Each number is 500 + 40 x the weight over its row's rms, rounded and kept within 0 to 999. Layers, rows and columns count from 0. Numbers have three digits each. The size before them is the row's rms in percent of the matrix's.

# layer 5 MLP down (transposed), 512x128, rms 0.106, rows 360-466, columns 64-127
100:489543441478480489461572431503460499507435527513512493451548464460539412510500521503505517460463509479526455539528468537514503514497558485462447456529518473450504499549498549578571544547476536
099:473517423458503557539475465551487497520536522557477491432543531473439522510539547462524490504500559614563537521464520545554507460587528450479424477519493441492497463536552538502565482540494581
045:564481481518441485565516421494470433516499515438515554487605485511472495481495489546491445525506507489520441506526509451545477578454473488503408446506486532464456466523462513546506476482466525
112:513520390476509513467506459523495536615437492525485495533540515442454482503489599537434514507534507468508505514479502476539507535514468513504444532533461486501491521560482538428484557513464546
049:492498531507472435512541521576500564513543481454585541498493502467440539509495541429427521515462531520472480527531477487447532532491468581520561508545518534536523469510499484565544457476469560
092:495511512415462486523483454538427533537496448523633455454526561496525502530494458499506531496529487514578474481543526390492451513560525576492417581529515543453548458496533504532510524544491506
109:472513499563463535482476536469529524506473475443540448412543578483458515523495501449469576532540521482499506537451530417500440523526428571469492552551489452529504531412486520398488527463526502
106:419527464592469486463514467563539454551547472481537484541497561429548464460497558467471499458519530553540534470543495482447432547482509553465436538541504540460501521563472534486545487407494564
047:532487530435462483468472533484485466567554498445535475559487502561469531523509512503479459458519429505550497539502359538507543545545537479529472510488463496427469568492543443434467457470500541
106:513500464533482502492520400477510533574448505410505567517485520445517483459533564548490539491560511568545491544505492490443522444553515496515485469514529541502524475482495469592569467467417564
109:433484441469489568510483486582557558565530490556513487458489507539515471473477558458530511525534514566503499480547476562463462543534544492517459446487547515457555404531490502507532424510490520
111:482498544551500540473510513569509545476543512542533435469515474468536540443544612447495499537509425541564525458533514484577468500517508454512393463538571432551519433482469437455516459488459446
095:459528499515480567510509535570564492532533568506528521463539499525422472511480559465473513544568489483534505544477456493477467439462483444500474498534551456502502485538539541418514523526432546
051:532454551469456511485485545519498446558425496529528412478384425490466559390513492502441533442539526519517536462504540486518523490513500538530475527482489486485503453453474533500535471549527511
111:457460500539521534511503502514530495514476506515564475479518489471482503464482548447490509480621519593455523489542512439511512528538460611542492488443499540408426503426485527590542463489503584
034:529482521523556541578479522577467479434526502513489467532482485502453466547482431516479483406512481490547510495526424441539497493477480532441434490506437469529509465477433527491527480471532523
106:424512507436437499440448497551566470580491514521506517457547499553497537471490493498518547510482553519533566458499460530503429459481521539536502474501497497447524455494530500442503456535524573
106:520520564514476530544497466534524594571460494516504519441507563525493513543452500491503441461455518500480521484510486543458447474503490510543480576579433539460480498525562531463535466549555559
035:533467499535466517526481510518498563529491540496514533449476536516455541498501447507427445539504533559487409468497491510470451451476512537504619497439513453540467450477503521502529488498551512
126:431557450531478541496528508597536490525471494528588475456523503507542512517475529476419546549481532519475522506530489557504519538439446515437493515463517460481448472471484531502423406547473523
120:444449473540482536468558492541530540556535494498500490536492474501485524422551496519609472496461558553514567516526523549458441442432499520505452478523428589478453471498528458444493475478457500
099:477562558485455488458521475538520541460495431557558519451462470520482484591527501442537491471533487502499480500553503481495454498551509616396456541564523489516535550436461538461543496484555540
106:525534517458492568472489431477538490500481555489562435486494493469481499410505496530542494409541512493504454522508482521511457522529542453458524575548512469525591512517385490463515472516465475
110:463547519475500529417516533501415533556539477577541494506544497476458535565404561459466560540537528503531536514427479528476438464476557517544469536475477480458523502491463534452531472563467522
098:503602492411484524515550446540556559451483520492518479552536469502517519524517559535518520470516535556442512470509488541479532510540466486558535473483513573541440473543500551456463444458420526
042:503462587456486564578487504467531491467496531467518443489555474442518499571471539572561480451476435551476527498467452510489434491561547521445517539512552510520545480521460526527489544628521547
111:535472499515452532458551456567507537503450572441517475498473536454402559502531517488508556497486520476523512526529463470557466516511550500460431545454531505461474406470490531507498484536449474
088:455527442470523558474512471480548535508422524493495440445570526510442458614498547463444482481471525512546537523482515528513494439481476517513500446534511492470517513541449538495507495479488509
115:454509484473380427465495494530468457525507500444540462561436536463546489543476493472506536520496541480488477450502453563466434510406583485513467508447504476463507495516514542498579443492564452
104:420484480491462483492555510562584492493508506456489468506485484518496507540547526466483582560535496548596491462453474549522499452562510455432520562518461501444537496494485505580474451474493540
100:515581456496503520537488449477542484503523517482507500402518497482430504563412474529437513433527576514530515555506508484470456525512519534488508568510465534473491461532495516507522451486510511
102:519429471492482506509472431534504520560563421549503572502549478502462483545466557449539551488523585583499468457463510492491476515465436497484458547569553507593543526486461508495459433467521540
108:537491452470474487477503504538458464543491487547561538540549491512508482495414520461488519530465588516452464455453464581500505557486482560521467472452433487433467527554514435549505415513480489
094:468480533498562520429547496523454525469495535463532538389525464429440495487526567442510524439516452507518513457518522511473462432540484542442469444540496467490493457472452483475567463482473572
101:502514474512536480457574447516543485585475516552491468492497478498444558474558579459489554495559493485509497463497499453506490460541528508574496515556481503487514424511585531491602478491489498
098:421550543544459494495514530514560489555488556459541456513526523503429553538545468521488508470519517465493504550505464521538440526497506451475445442429483453445625496527478503505512513542549516
119:538549547469565576496533518486513440495471488539491475500465594541451477523515490446538469546527502480564448493410515517508470574550499479459474470444524465556501521495531497550456522544409499
113:448461471443524495504480434514493498572451501536526547480474522490535451515443519505461491396507487518514598450496510531431496504477508438468451469420488544501600458550531490478526455480501511
036:500516494514524510533469529458446557525514540409472460494498544492385490520412475371549521532507486558464497557518458487541463524451581508497524481499473494411511534471500487463516497613457505
097:453532487445470505525449517518473555488455536496564484559526475447466487463420500496496528528599571515474530549430433535514507449573473515490469471485473483442531447514529541463475479502443468
106:496486543427460547501527533576538512539506542492520435450535582511492433507443553438569493475491487484525607471495488518494477536503501452492443474542490535480534454507483553478619452461447467
105:472461561472528557464521428528476524544464479528564474466567573524521522508608527440423497482530512556450594471500458535511484490542593401452489472534522523479481490469501478492542467466489468
087:463542488459515533538536492486563542526488509498544542536545514518511490520511571489513503449533458549476462556447493448450470475612453486493446458504539526532504506531497541468552463505566555
109:423507488496490540470555517512476487524512535503507496539449514416491496530486575484544496528514453529481533547499475523472462469566474435481483542519433539435482484541541548511529469491480604
100:523457422484456456501440455560512524506513543507540488533604502468549499503466528562479471510472483523524503530514493450491473487449453528497485457451469488448519512546406479447492483540447514
111:519491510542447557475592502522499517531423518490538458542504563421431497503430550556499410513432507540472504490482449469490504522461464520515485529507455530467425459517537488471477456511505600
118:477494519530537544483541543468551542538503483506506521478570491494518528515445528506466591497551512570434480450530475487494487462427459504550472495488463523490514458448467508505485458494533518
108:470480436458443498516457410525461463525493528539514581545535556480520538499474543444516497525545498576541490561446537515491421558451445464481507432473507512411477487527497503458513548505489521
086:539491468452454569523563484487478462504541494568450446500573515488491502456433480474401514508469467486500506498555454502452509476517446525452480604521446482546475372530472523516561460484477540
114:550471466582456541436458480489498545563501498481439553479483540508495511500509487514467463475480462457560480469487475532467447514497496486557490557492521463481520495469540590451584522466455580
027:449444498441396494483500489485552521595563466510511516460395483503418494560481481554472486493534534552554448509590517440483443526489553528505459451466508447527446546466514483554475490577510430
117:486514420488509536585521458478527476483512499475524494531594483454499482510516549510472495544487461497509551591504515483498443503478517544480559517451488487522568453514495439456505399464458519
114:514571481525450480480522456624531475440467578507491526524502529412412537496502536426497509563425542462511475452484468458531504487432523488510533509473518488517496505489473469485527517519482516
109:500498489464477490504485503508521452535434479448578534501491485412489493503473499547558539472544571572476483528409525547494451411461533559460468487546514493460470488519567531481509557481450519
111:475505549529454525473504470557511515569487471531526535484520419526475402542491500557595480451532500544505473493502423494563456422412486513458515527519582546499509519515495494497484412518466505
094:459422448489502513485470466491531549590492541522504459522565503502524485434550499439499524494580509517478566513453521511434487516525512523502457501444496493560412525542472534472543473485502590
107:487466535514459513505517506519534517530563467440496496450503474482492495537439485575493545500453482469385548563502512499431568544505495484525518552531492485548507448476453534566518475476523521
101:550541568429561460554484498557518525426528504521507459470548485490508472515532536552521514395590524537480456518438490507581464479486520594544488560550534481554492480436485523469515535515477527
105:447510480472501535582524455493541520551545535537497488428534487425487506528409476482511541460493531562555484479466524575516456481506536464457473531507442572444544458509435544488457518487510566
102:552509540569449464498504464561493506528557420528563557501557509558544511570535531466417524448477484548548491509492527513455471442458457531549514576566480523503503513452485508441504445531482580
112:526498473416413533485555508550453526521472451486487537530568490425442515501484528449549441531487480563526528489493456489538441504532585459466491481409460420492518428526478498549556482531461538
106:498541583485489606465547556505535487517458563564542493514546522476508516517472507477494517563541478509431546503429461401508478458477464490478594450483487492510470442490530526447552454476494508
031:524493510547479516495461525488532519489468471490490458561497538489451555487458441487582536531515499527581495575511488428514441478488586524404491456436530475465523511507589487468459525508448508
109:447545479540490617493505525577458562589500524504518480503450481553492467538484522492440480540531464583529511507491448557468467453502460521490480478536474456541518479540560576454559540441541580
103:436566464549517536490518416544509541458567486541534492457516489448546511555524564514495497531516542502518460559529487501543494554509446580518417516514462518520549470441484503535549518594496560
103:476512580471552528472594498508476546500429510495484515572468534496433593469488513490469573484415513517520515471498423512481537516554504535471492514477528445526540459460432529544511512514478494
103:445477500517492470398510593563506493439540479544485475512559525432475453466471443474465512547568508482548501549447424496498495462554477494473469428482490421510486481434471471482478469505453511
101:494513507511507476443517476609451561531488558506525558490444498488525504480547507532473479528500538472441483552522507556508433493440443557498444521549413542525448487483565528472550446520495541
044:484497484563479545481599507484458448529474514470539462464535437491507640577510527466471486555445518513441524458460485427442409465512532498511486505486524515587479424496421564508488545421437527
097:562539544545510493408497476561557476515521499492540522474473490562448470467538471471435561482467465525518443450581543503489483511494428502506545493558472496559523424545495459497500534458495543
097:474494494559449507528507474523484502509491403513538511540530504415471504543505587551522603490421503490527504467455471567440533505501466536549485536569532521521502464506515510504578498510527537
103:481461481474544545538533467490561463523446478497536548422529541512457438417525438453528482435533426486501518497498507521429446474549502557491512462471475516466503445529469510498546499451464516
112:509440586482501546541532420464462555418492502506509482449562541551456477539448518508471529511568550561483539488510470508509481576541514468583548565478468537440507497516486463542481479528475509
110:594542529595497522527470475440484493506545521577540546524430463506485575529521556547570547500553536509469476458465585473514537520492478504560425456475535472560473546505572558490590523518468453
118:479568528546473420469534463531440515477572521539515515496516508535476534554499514468501463497466577520461487525489530554529494491528511521511426543490506548552499465510540479471581467525553501
089:472495541529443530453511428527472469498443533471550544528552508545577588543525557518468450494528474434498506494534492478516522436497468501459447562539428531463482458540536446514480496475503449
099:518518539498465513552539505439470566470422485515499518430594511440478470468462518459529494479502550497516517485476457551475441567539520496483458463555505449466470546500528515586542571579428430
102:442430485550497537507568551509562487504457473554493496459537440426479437516502515456493504528475557560558553436517475542490366536510476471446429491524490522444512529546439496553464440504513551
118:500528478499494484534579514452499534519503495488536490496538485516466492494438499448564522500545480517505483424474481568473506491453430570516501498500424532443572549538544544497568505559425570
114:442550532508413519485534510497522556578470491478556486572506523503553556468465501502525507499510543470508555542540391454423491445528525486510513445561512442471527444521487496541493416528495523
096:493571547540455525519495526521505435489485547467560487495478525457492529517453512467509496408458465545520518494497561545418447476511531498497429481518519554437482538499460501529530527512498494
087:507527493462500553424485486493487510493585479474614472472504487538527481539494443528497456494443490539469515484577459538442527481478512543404531483540515528461430503541531508505510486491484510
109:482467492510452499457494496587481533472514464522494548478553467478553536548473566530498466486471511512525483560500524527466451409538491518438382526547502524538541518462483496477484418484501568
110:457476472517546516509527484558486562574586545467523452448493551486499427570442449416462479532585512512553460546450454534509512488506481507457562444558540423452511444455524565471538472459500542
101:444524458458381587501497466520513543472541541488499520480541578493505510492516506437512603475533545546405505485556485510482487540506525485509463478499482459492483494500501542429531515462495539
098:468478471457435491500508531575514485583532467569531523495541495489426469499548503527431569453485516513530433569502464510511464477549447523471464470489429525537485468523529569461523506552438528
112:511489611469480486524571517543524441583490539532539538478533505479489451511471559455560490533477513503540510539436433520531427496467451508502492506458590499504478488515501520516517541516490530
106:513518511500469541517514498478526509487567452435554470442462525555564538532484525549509466489483512462409527515495513515462582531486497467494580453505432490488557508514477535532494448526524569
103:428512530490494535480576509555494477537466489527582480516531464517433542509442592473476578560559556474512457492496453590485483488482492467489388486443484485481465550507524499475561417498513583
107:484468562478425533446554522455517505495489513482511564431596518476459453457506529478558442539467528495559482465442500544441463483469427525508417496539511572532489496495489521416462516557501489
104:473460490545512453512557439576505465512520402494508503434473548521523487506555521495484550491530477497582563506545492534515431518503504565487498525515540570433628445520562513478524502535472511
087:428493474564558556488491494526442496544492536484561506481575420505431523533484517476500489569592546487484549560537479493498382478481434491525485466533503516558471498527499491487555434509472511
028:540473481539522497464517512451525573525530467498536549496424557486367522470508474526501493507441509513499474503544565565531474488536538545561533486522510483489466521482479492482531566444485452
115:482494508501430538491513468494463490487423448518590508502496419513470531452470488421525541579450525478484486449480491537516451505493504513502499529508457498468498509571488487538502406493471477
107:471535508501429490445517529489478445534451538508529451445541448539478492504472512480516452493543490609519561559532471465464402472495464482539484522554446536442497515482501576507483526517536626
106:468497493464540470480533454540533489560468520536510518467513438532469479530503581506538507449483517479493575549520512532424449509493574513578466447443529541493463529524500502531555466566507527
108:445525489481474524465516403525523495536473490520484577481504448463515480549553463460555542535538543563455495498526498458519496479451455520477531535521526526530519522450434447529544435563527571
097:537512499467543521432584406427546481464503515446552500509541514429505582553473544452481524450483566549508458542500466471453496543523456478483513552523498450462508441527502514469485494460527519
048:537537558532529499511538515531550537511502485513461499441582535496538580456410513523428550455453478441482472552517504510569508459487427544484485532498508478491524513493555554487494461521564540
097:451516507502455557515493519552540510549519563463538458437537503495453487476495524465434552565592491584533500496558506555557532491544425535478485500522513508480516525483443565532537462516507488
099:479580450488485536522572455461521517494493517464496510491508509494530580458471528489455520512493552508568490514522499573450439456520462469445484435505483499489506484562489521499539516507484565
028:557521466468477541551533467503497544557498453474510538453494466521478466462467539482472461540528513474463500537541506548517574536491579543564508434506461537496475471513536586503524493541415501
101:442517519471529470537500531497499550504513442554544448480463523438474535459470537452541527462539493531473515567493513537434447443574487525500424525558534525499485442522523495545557469512528549
112:530532554491437504541498506476480480607512458493582532529545445494460526509491514479499485503489525538480480565467495450426545518535540564492486536522509481584448525467526501437479495473597479
115:467491522509496546521529486532606488510567553472464512460541471464478566542535483498502454497543501499467516547481521472490497498563480569534462512454532480511545508434521485516525479558526470
106:517519515464497547417540497496541456532514505471530514468475485478518524547502517421476569554526466505496463528476580477514544510503493551467451493524459524564502557459473520521568529529559509
102:523484490519520438536489538537552507422535513490517495434516407491549489449521581468513515434502535538537496550437555530497536470537489455469439463492541502549544564526537459509499499509506521
# layer 5 MLP up, 512x128, rms 0.349, rows 361-467, columns 64-127
104:506533459580550461515526427488525559448513497506551459502474476536500515475530442546458551481464529482492479524517520565445492495571466529490439474499497474504414506418483441472512468529514454
028:495510499521503496441496539520424464486504487586532466552497523554527497480507433547453482543455432414525473562451512536484442451533487503464446456494507418463528516555515470534408545437558484
110:542468441447473481473560434467413490518541542528536525490473545553516514543540481506459518502470491528524578454448513501529516549444526549503460497553527513503495527501454553510376604493477527
032:489542582493482451500587465471499487503564546477477533499458493495552557530507437529457485481500512452447490518525440524479503500486546442526503530514528499453434456432544492528515547472546478
091:464552542403466477539572470507467501569481462485617445498544498511489461525455492452521527523479470484507527523492512471492454561472587495550567523465567504513492532502597554512511508532531473
116:482484458558443538459503546485595543544469497497475487519505512489476478496518512512564550448556556461522516549534530500442547508517454548466565542549406462488498438398499520464490565539526471
103:464518502468449509461461525468405549368518446509497576537487502497541539526434524461519510497515518500463485485423480520538517523451590489533580571499501485458496496525553467504559572487526472
028:503489566561511445510502439551458548410502487524494533457480527523550503491542499445467518454485500474514423495492478457496529477486481541499487479472573493492493596566459471578520518496511449
112:476485430554522542466442492456498538552460536465489553531495492477532454548560540442503531488510499451552459549522505464555523500490506466533451551560594483431500515523484443435502593402508486
099:445479506525407570462445548516440573566494538558483516532497557494487466528538550452439513545518553459488489481506477528520511541497490516500541465546489564502527497548503457511490513520466489
103:461461485487504487472524503583433542409463470494524405450429432559537482512489520572453562513471515522504493509440561494503474424512504471495541509559512500538493463468470508535471483394531538
089:403565576479478478527494517427503502491533497494536525489452451497504468551471466420568499532473473491492571509480503457481549510462528435450499490495490533511403453563513582501510528556495484
039:399515478503519472529483478462443516489545569509508585526471468539497438522463458493567527501440460454453461509526492490498458455512464495573489468523479436512470505550494505503523439450510519
104:489531543514490528475458567499494503473440520479466553514533518536479472488477439496470457488526479541447504515455604522419441458458418565477506508479569502548500489474571563449483485582466459
024:464500467497523463545484491498415462506525475437418541546492499502505477478490457503526493463495498506539460511527575514467508527554466498436518504485571472446462505518493470493485464500513541
117:471478538434537446537537495429507461532534422536416498457452525465557570471506521565488496488516592501523439474492472523508540528521600523450470503484512489545492493452464461523533461515463448
106:450396513478511518541446428501498513510516497490534461521477542568430492499479507495518562553514527403509478558447548480458543495520435453440461541488498408481496485552448448452474434479494514
025:494546530520497515485499468452520520500489471428390528500489464409540543524525482480551436543549418450500530510524557487469512453506465433527567474452514513465457441513468456505480521487496495
123:406497494461514522560499475482552499522452525612566531472485536485490558556496563469492521511456473434504464525463460521558536469468575492436518429441501480521465505483442465495463460519595543
107:468486575485427532533449513427500490489570543520515518478452462511420533456476497506500508436490443448500509561457505474527566502484506526504481505505520536607523479508505496493573522523493504
105:532519535532516486488446533513525569486460488476542500518492564451462468541507523494599550478528508479487495569506441500500553549447490512420542551512578552442462508445472464467492592472562522
085:509600495508514567440492522455453536536533472531476416501505523527481558493542395566582475539518481505524500471538500525511489510584553512441493448523501496487462480440465556477492478504506499
112:457498469467529486463438534447483542535506529467463515556504557552531453456509467451525514498482439518577471505512522507517541512529539488505465506449502533443460504400493455489455585546498475
095:493529500437460500577467471452478521448601485512485478456517504475546493471570493429517568455460490513547491531558521483501462533437515496537547458495526524510480534501392552525467418518470491
028:582522453562501472504516523481464480470533483579435486489498485569500472535551498552474499488492516450509507515541516510567536512396531510557452507473530506473512497529531475469522433471541436
109:534580487508472438465507443445488573540498485509462523473574463544470489522527513515431425469436465517508486574511502514485527506448490532569443527524482535544513481439521429497471442404510482
089:443430502479502462473541361455530475512472501520539467478447518468425484505533449539533463505474460572528519514535507519457564500468533477493472447485524495541397525554534495574483521510512514
121:553491531472516433495479557499564485462501536511577508482506501490480514460497495490511504487497463482573560570515525559469466521404584517483575489442548492493477472437504508551530520492545457
102:502495541530462432437514544472551454523494470501478527512471521588512467493458515549465528485483484489529511403493474524524531415521513445481545452483469527580530483469489492460493495441472491
093:463547512545511496488538504519584448513459485503496509458545503561537560461424495536457464502485565468557510466560493439488488510473499473535512464484503610544469549470495466565492526528516437
105:568484550520412487517491501511479434548502440485503585478493509542403469475476514502488539493489512522513458463531546534505473532464502529505506487546498560527489529465595506455415467439529533
118:562506559534560543437481543500500527501427442526552501552499517539568481422518500540437503506434495530469474484503480469528517449450479460478540465472508579465523436522528403568488468453394493
097:497548493502493509461615454482540536508479470545456515492438441445464518447457546448559526516422493511560492558519592482461502490468543569489514471536493542585513503477498470473579484519483530
102:530520526500543447482490471465548482590463503475465525490464454450524488542462452534532498490437523562498509515470531491509481440492399471528532498453433504469505420492457499440497465407548519
104:463543520424504516566533527524484525523466465489494476501532488463462591514554419501545485468474494501492451488445541543510569502496478441452544479395517445526545446429481481514477466504495479
115:510420532469495449562494457497529491499507410511490474537547548536530493486442534527474510539484470447519460478484471499446484559458537474517508570518576475496540472425563499445511523533501547
110:497470449514445421537492442509530487528494530492529503421386565512527453509463449502507523488485478539504498551552527522477537601462504482549499581470520468448500560479497483556477577512500511
022:491478475469542429544489576477521485486498531454549518533435526495479528559485491505486417491591451500525414512447458510453511436402479486559532573558485521466421514562535480534437549506496440
095:441494529513451517493455528461513474468502477511474472573499506488477523476498482510598424530554458519546516443543425590554513442472481510436527525493537541428478499455544506537461584490472421
102:541477480573545436502464503476506527483511449523504544504490529485514514526534491504522468450473490545529483533508509512509425481454522458552444519493565507412505442532473433509387514498558560
116:486521520541578479510532518489499522616433483491461428506507541541497461425503479457441487432476492521529509494538515503503542436563454433481435483514470441480421574441513458479506545519494519
078:502503585454510480502555527461476511474475491522556556497545494520530535589518551462557466484482436533513519533474447422502474495519484441582474462501503519486498532517494557456507524518592451
108:454494468486481543482527543524509484523493477506509521532450454482575513484575496485544464571452565497570521531526520526462517606528517568551556547522468472548536473543506531439486486414523496
108:489431496443465492553492538484550527536444558470521489543551483544512466517557471521464483514520409475473434563560547514558430471495482495530507489461521530483562540522526516558490496519557488
115:423491464471520472459524577578511520480559523502531556461469528472505510470593471523490457496529494431547469491448559507398490480498525442497472485524458527540480545542489572542494489578486574
124:530523428508497530497437489442544524527512485516465501495530559539495497448499409436485573493506515588441526440406476507565518496448508458530505573503486486511472566463414447554524507419515541
114:472496462524601465567436471506514483430455599528554528440501477473504456484569495505519499462527450503503504499530521472481519497560519463516476543481453484464522504556494448461444543493490465
082:488481458517523479493590490479518497481550496512418444481537490542494559465544531538382484547478457502459469469561582526473467455468487566520523509479461499513407530455520483467579469540555526
121:401448579467471541517457478509474454493557549500522486514470491499512479528518539491455498498527378529555496506511489471512482531616495502500522554493479444515495498522475483454476553509547436
021:501564474516541493530480517389495456412493455491465555552485543492563508509542529525475475522451559516503430516473554559496505520524446553515463455526485516490535463502456548496475502497456512
115:553494480544545493488549530501509523483530431477528493514467557426528512494479518469522502527483386417531483535516560513492507492549438522512519597467531521495509508442436549561509481508515489
115:436500539462489483507468503519576518459523577427500464518494450493541526466500522426563529474536516495560513490522491531559467480519522486478533598546520588524489523441458459561510574509527563
125:565521533501557537531499522452506574578527530469465559521532563514546456504482425569529495435469468517538473535495537417549526526429454535447519501460505439458468532515437471551450508497475613
119:505492530493466494550529608554488508465475469482545529470500441549584498547549450451518524514520532503464508538496452455507486502532532477428540535463509582505494441507451495573469488550465523
096:493468534565564476553489529442437529518465515538534513519494456514478488426540424494437483492531390563493526523503532483451516523517482485464484514511490605574499512462499544486521447478589506
118:556477530492535438592445562542459507459511550470538431509497479533568520476463548546519525539481521448495479473506461564553513468508506569452536513454456479512512508540450493448528509486463555
109:510490544460442496558503513469549468459488498540466538522505505522505473451488518428416454419548458551470473551478487484549535486466510458534489578502540501462422510472501521520548516497480444
098:521527463538544512459433482405547516508520547592472517446534450499518434484522476451414506558484515532496490453470467475528490529380446470534585539492518581507553522483507470576509535486537461
112:452537493525527446457517529505530483496586400463466501511480517524565501505475436538426534525515532503549478508581549541514477466472570494541495484560497491498455434478567482502536486457462549
112:521524468451462524494524460457492517469510551403525453521524547544548583542506540502485468517495497632477504546503514509480457524506551499463482537493519512525516580527514455473478503469553538
109:407528472489512481425431554455516463493489514539470450507486460507410426499473460480467456478476480541514545464490588536531484497527486485463521523492516543491452454515473499409525466530516570
023:510493527508579457508469535473458462481506476553436565511491481480500493560511477439435461506501447495527518486460486555475539497464572553513496442521534506478534420566508486493530512534504471
109:474542492517525463539459483523520532558494571440525460422438457551476463489471389516517403524483506526480599496539581571542467447496523485505438503515498514509461411566515501482532524513481495
093:492505455563515498519516501430484491467461454518527430450550501521483496428540487535580476554566527467476426534465436487478527583489539521501446503545476469438538594571498518559550520501491550
117:428476482453575472469449524503464487462487485504548532567504469464501540549552468570540576545478564522498509483517487485460542475521549511489520452519488490535537475472496549482496543504510478
113:465441471504579469438523465465504559536522457474434525381466439427507564510467461526510406564493493518582519454499561457553459510499539497498514500476479459534474447575503493508522444507491462
105:422494494502564475461432559525540514486530525526501534476443533563530497561485530516583470505523480520514495550557492511496469509495485474552538603524528491460521457477475482467451467489411536
034:442452539522527474503448447479544494498454500481513520545505425507541455447523499441401450499476436512480439518520496513579569530503491504467467491450502519454497479542563408491505473457542432
112:596481532551457469457447511531525524472483481423471491487483429527559523428564469535472524478526473528504466469535506524493482579494510500464515499466519588468481503504532526528526543458550495
097:451497472445486487597441487420436567477434485469471470499527479464479502519527459473496532495441486459464480569493488511476454483532513511472508530453444487523469551502534513494534495506531400
120:461482524488530423476485544480482485519483439474513535460473505522444455475562481452498447553484404529498495555471484511469491452583524441516484512533458555571545511488502488515516540526416496
116:498480425540474466496461500503543532404479496500554506489501516589567489493500475529514509491493545445521507559609539482550516500586482483504498447448447498456533532476602530485462476499516472
107:536483562508508538568455514556490435417542547528422515442563551497536505503509468525511505446553486431460464459445440400453523513455474487503463507435503469543469484547425508510496478518505572
110:624479482528549496547501476490480518506511569590532526506513504464546511490504570549538498450501513492520471504501541510535520518545487481429527525486529557510546513458519551451557540459504474
078:489540510463492470495511456583516509466452529501559453466511449504465479526517468491470519531440421426516431499564451511569548395485527573492515550446449538501523481489450506516510516503422485
105:494517519552518507524505557530461505437426487492482548481519527484514452529558470484541483461493516525497402573534520521524434553522541425428555415542543519566419485466470500562522538590532460
095:548442500506546523471563578497461426427472461476479569477543534441485490430491479494528521474540533505538476486524524541466493576465530486500477472520534530562476540479493525516513577451511494
112:492519551481465570507567557511536488588472522507510513471424511500541556486547498432534543480530390457496559494460478547508541468496542468462489525487475516478489447521459538498545477447441535
110:534513495551493474553537515465524487488488466591520506544558563529541532541484549501570496441501484513452458481513553510501497451525552429455529525459474539526464425535490492554476387485490430
100:482518536525528476481534482527460503519426541537479514565525508532500471458488481504537460456466570513452505532487490485468516510496578418505531465472537525479460500529485389473572420587544450
086:468545486534535523512452460445473503591529514457569557508516523488495481474472443438467474461390454506533490540524487543475536469507469490449543512519534529513436605544464477485506488531482516
114:462510489550562509447489467565539506472499480531439453466458443519542507569481529483498541448509520475541493425509555538447519481481489506535508471553518529487463445482490486442443416466537536
110:479523486529521529491511570500453516545478528476528510465467542562501497497498522428408469466455502423509506499524508474534528480515556487409532468486542468445477532469462473461472534499514494
103:540504476526543466509516489546459487525507425501473484480511489454539513454523420473563545570523466518498486536457523598431554581547592543505499442493467493519437504545576468524537409508498534
097:451477470499464469495499535497511499539405507487532541505506503477517543462570551466492502506528548453490507591562476525568545557536525479539530498499410504489448489524524489466524489514478523
108:479511575508503503454470515542502491527576486498474553511571550497528489451502473468518499559479449390514511569418453543549550486512485481499503540513502481500455448505520537541562556453491439
108:444431453517472520507438414456531507455496488534532513512556515510497427522447504479599424522513484465457500513429495489471541442463546490509465479467584525520466473473508463514506479532438457
080:510476479538439464525537473442527531462494498498460529515522497536529441467490536447456489474583480408452545524494461527491514520550491488481495535548453508441421500526492564466432475480536442
102:443498447422484465484481559476445460511531535518528525373529481485506520524501515486631502522435527504496486444524488513473456490518483512538525503529499468530472549571516470531469522450500567
112:539485436502567539461503502570513415456491507502509524533468508458485458497506537484503534525473546442544561544477479548484576514505458473551612500489474535562447492456523491497486501461407446
089:365609543524487498494544520564475443483481536549469514397476450486464461485556510492443471508527478483419532536528499542547503527533366458493558503405506452524471494471505465564501490497525450
019:512568508542514515516551515520491549498422544495464515486465471533525455521554523472485429513516492495463492509461459436506541535610484472509524459473524470521465498488444476546508489548522408
110:441448490520517556474495556539449531476448471550473481462514484541460490470462512501466499465534462408555434492474561439546493513546499476509570537460493530436532500552486466479410478480554511
102:412560561452555508488561459493500495484455533498495488500465511513486423475506565543579461475538413469515542550498517459539520491496482469503522527565529579477449461524485548525547513525525497
104:494522511474488523467493562460557486511509504533460481573502426548477493467504504519497505460513525494522487598551585457513481477453471475515484496463533521473481502476448446447468526558537492
115:482496515491516472428430440519496468545496533481532502590487592518568441584525425520470536483549537474496508408498431485507566551516461502466487557523513531507443527478477535503486529489522496
099:511560528471537433446589451493459498495531467577510505507508510553563473460495486569551466451510467504562495546484521440518510492498531469499482474466537491529540531478527456573480405462501490
034:396549500514479455565411486433442525423537502437478442519520452542491508493483493467489509453521510475483407493481526438483452499522560501522524450528518429445489543493492535549467559510495510
090:419478457453430538510474454562537504510462455449456460541484465534505478512525509520566518441521570458412562448555510541523558497486498528513524393503492567441518531489483565540516492503553570
104:456475479507491516497473474503569588519540542508464516543499489482504529492580520551531460479553438516522395542538610466512455520474549489544465516523496508484508481507517485505473547445483481
018:550467472550571515558518527487444491500468449542504518493484522471527495516515497498540491455528522468517495536545489483489537533532430503496488494429598512540516496555462479501475467419535486
108:525485502523521499431487546491448511570577474515548546441464615501532518470493495439472580458506496503455615527550515474451546409486548538516575501493427516508406463468496510482522490520540488
115:504538512503516432528454576427475510494501577501509486513474499491509552510563548520454587503555502610487476498466476524509519452515557516533433492465512491570554544438511477520403547485567483
112:493445494505425513497476551527522568461459505436523560478473520506480487450571563469507519537538427510474425467433514496454556480494451489515516518460475562443482473462506500579535469412417491
107:566496555454588498464533528479498495546508572470475527409557460496480488470578510541505497608430426520529429526508423501561503513523479432452539500431450414465509496469480508467467499479534529
110:502523478529532474504497513511539505511442591533502499445551456526531549441489453409535513450498566518558481468454513449517515429565526568509531479442496562518469534464526497557490417506568504
094:567436413509511481505544496578469483530472480493451494488507548484497511461470527493468456474483560492455461446564499535439542452510563482547487567418476517486542545497496549525519404458488565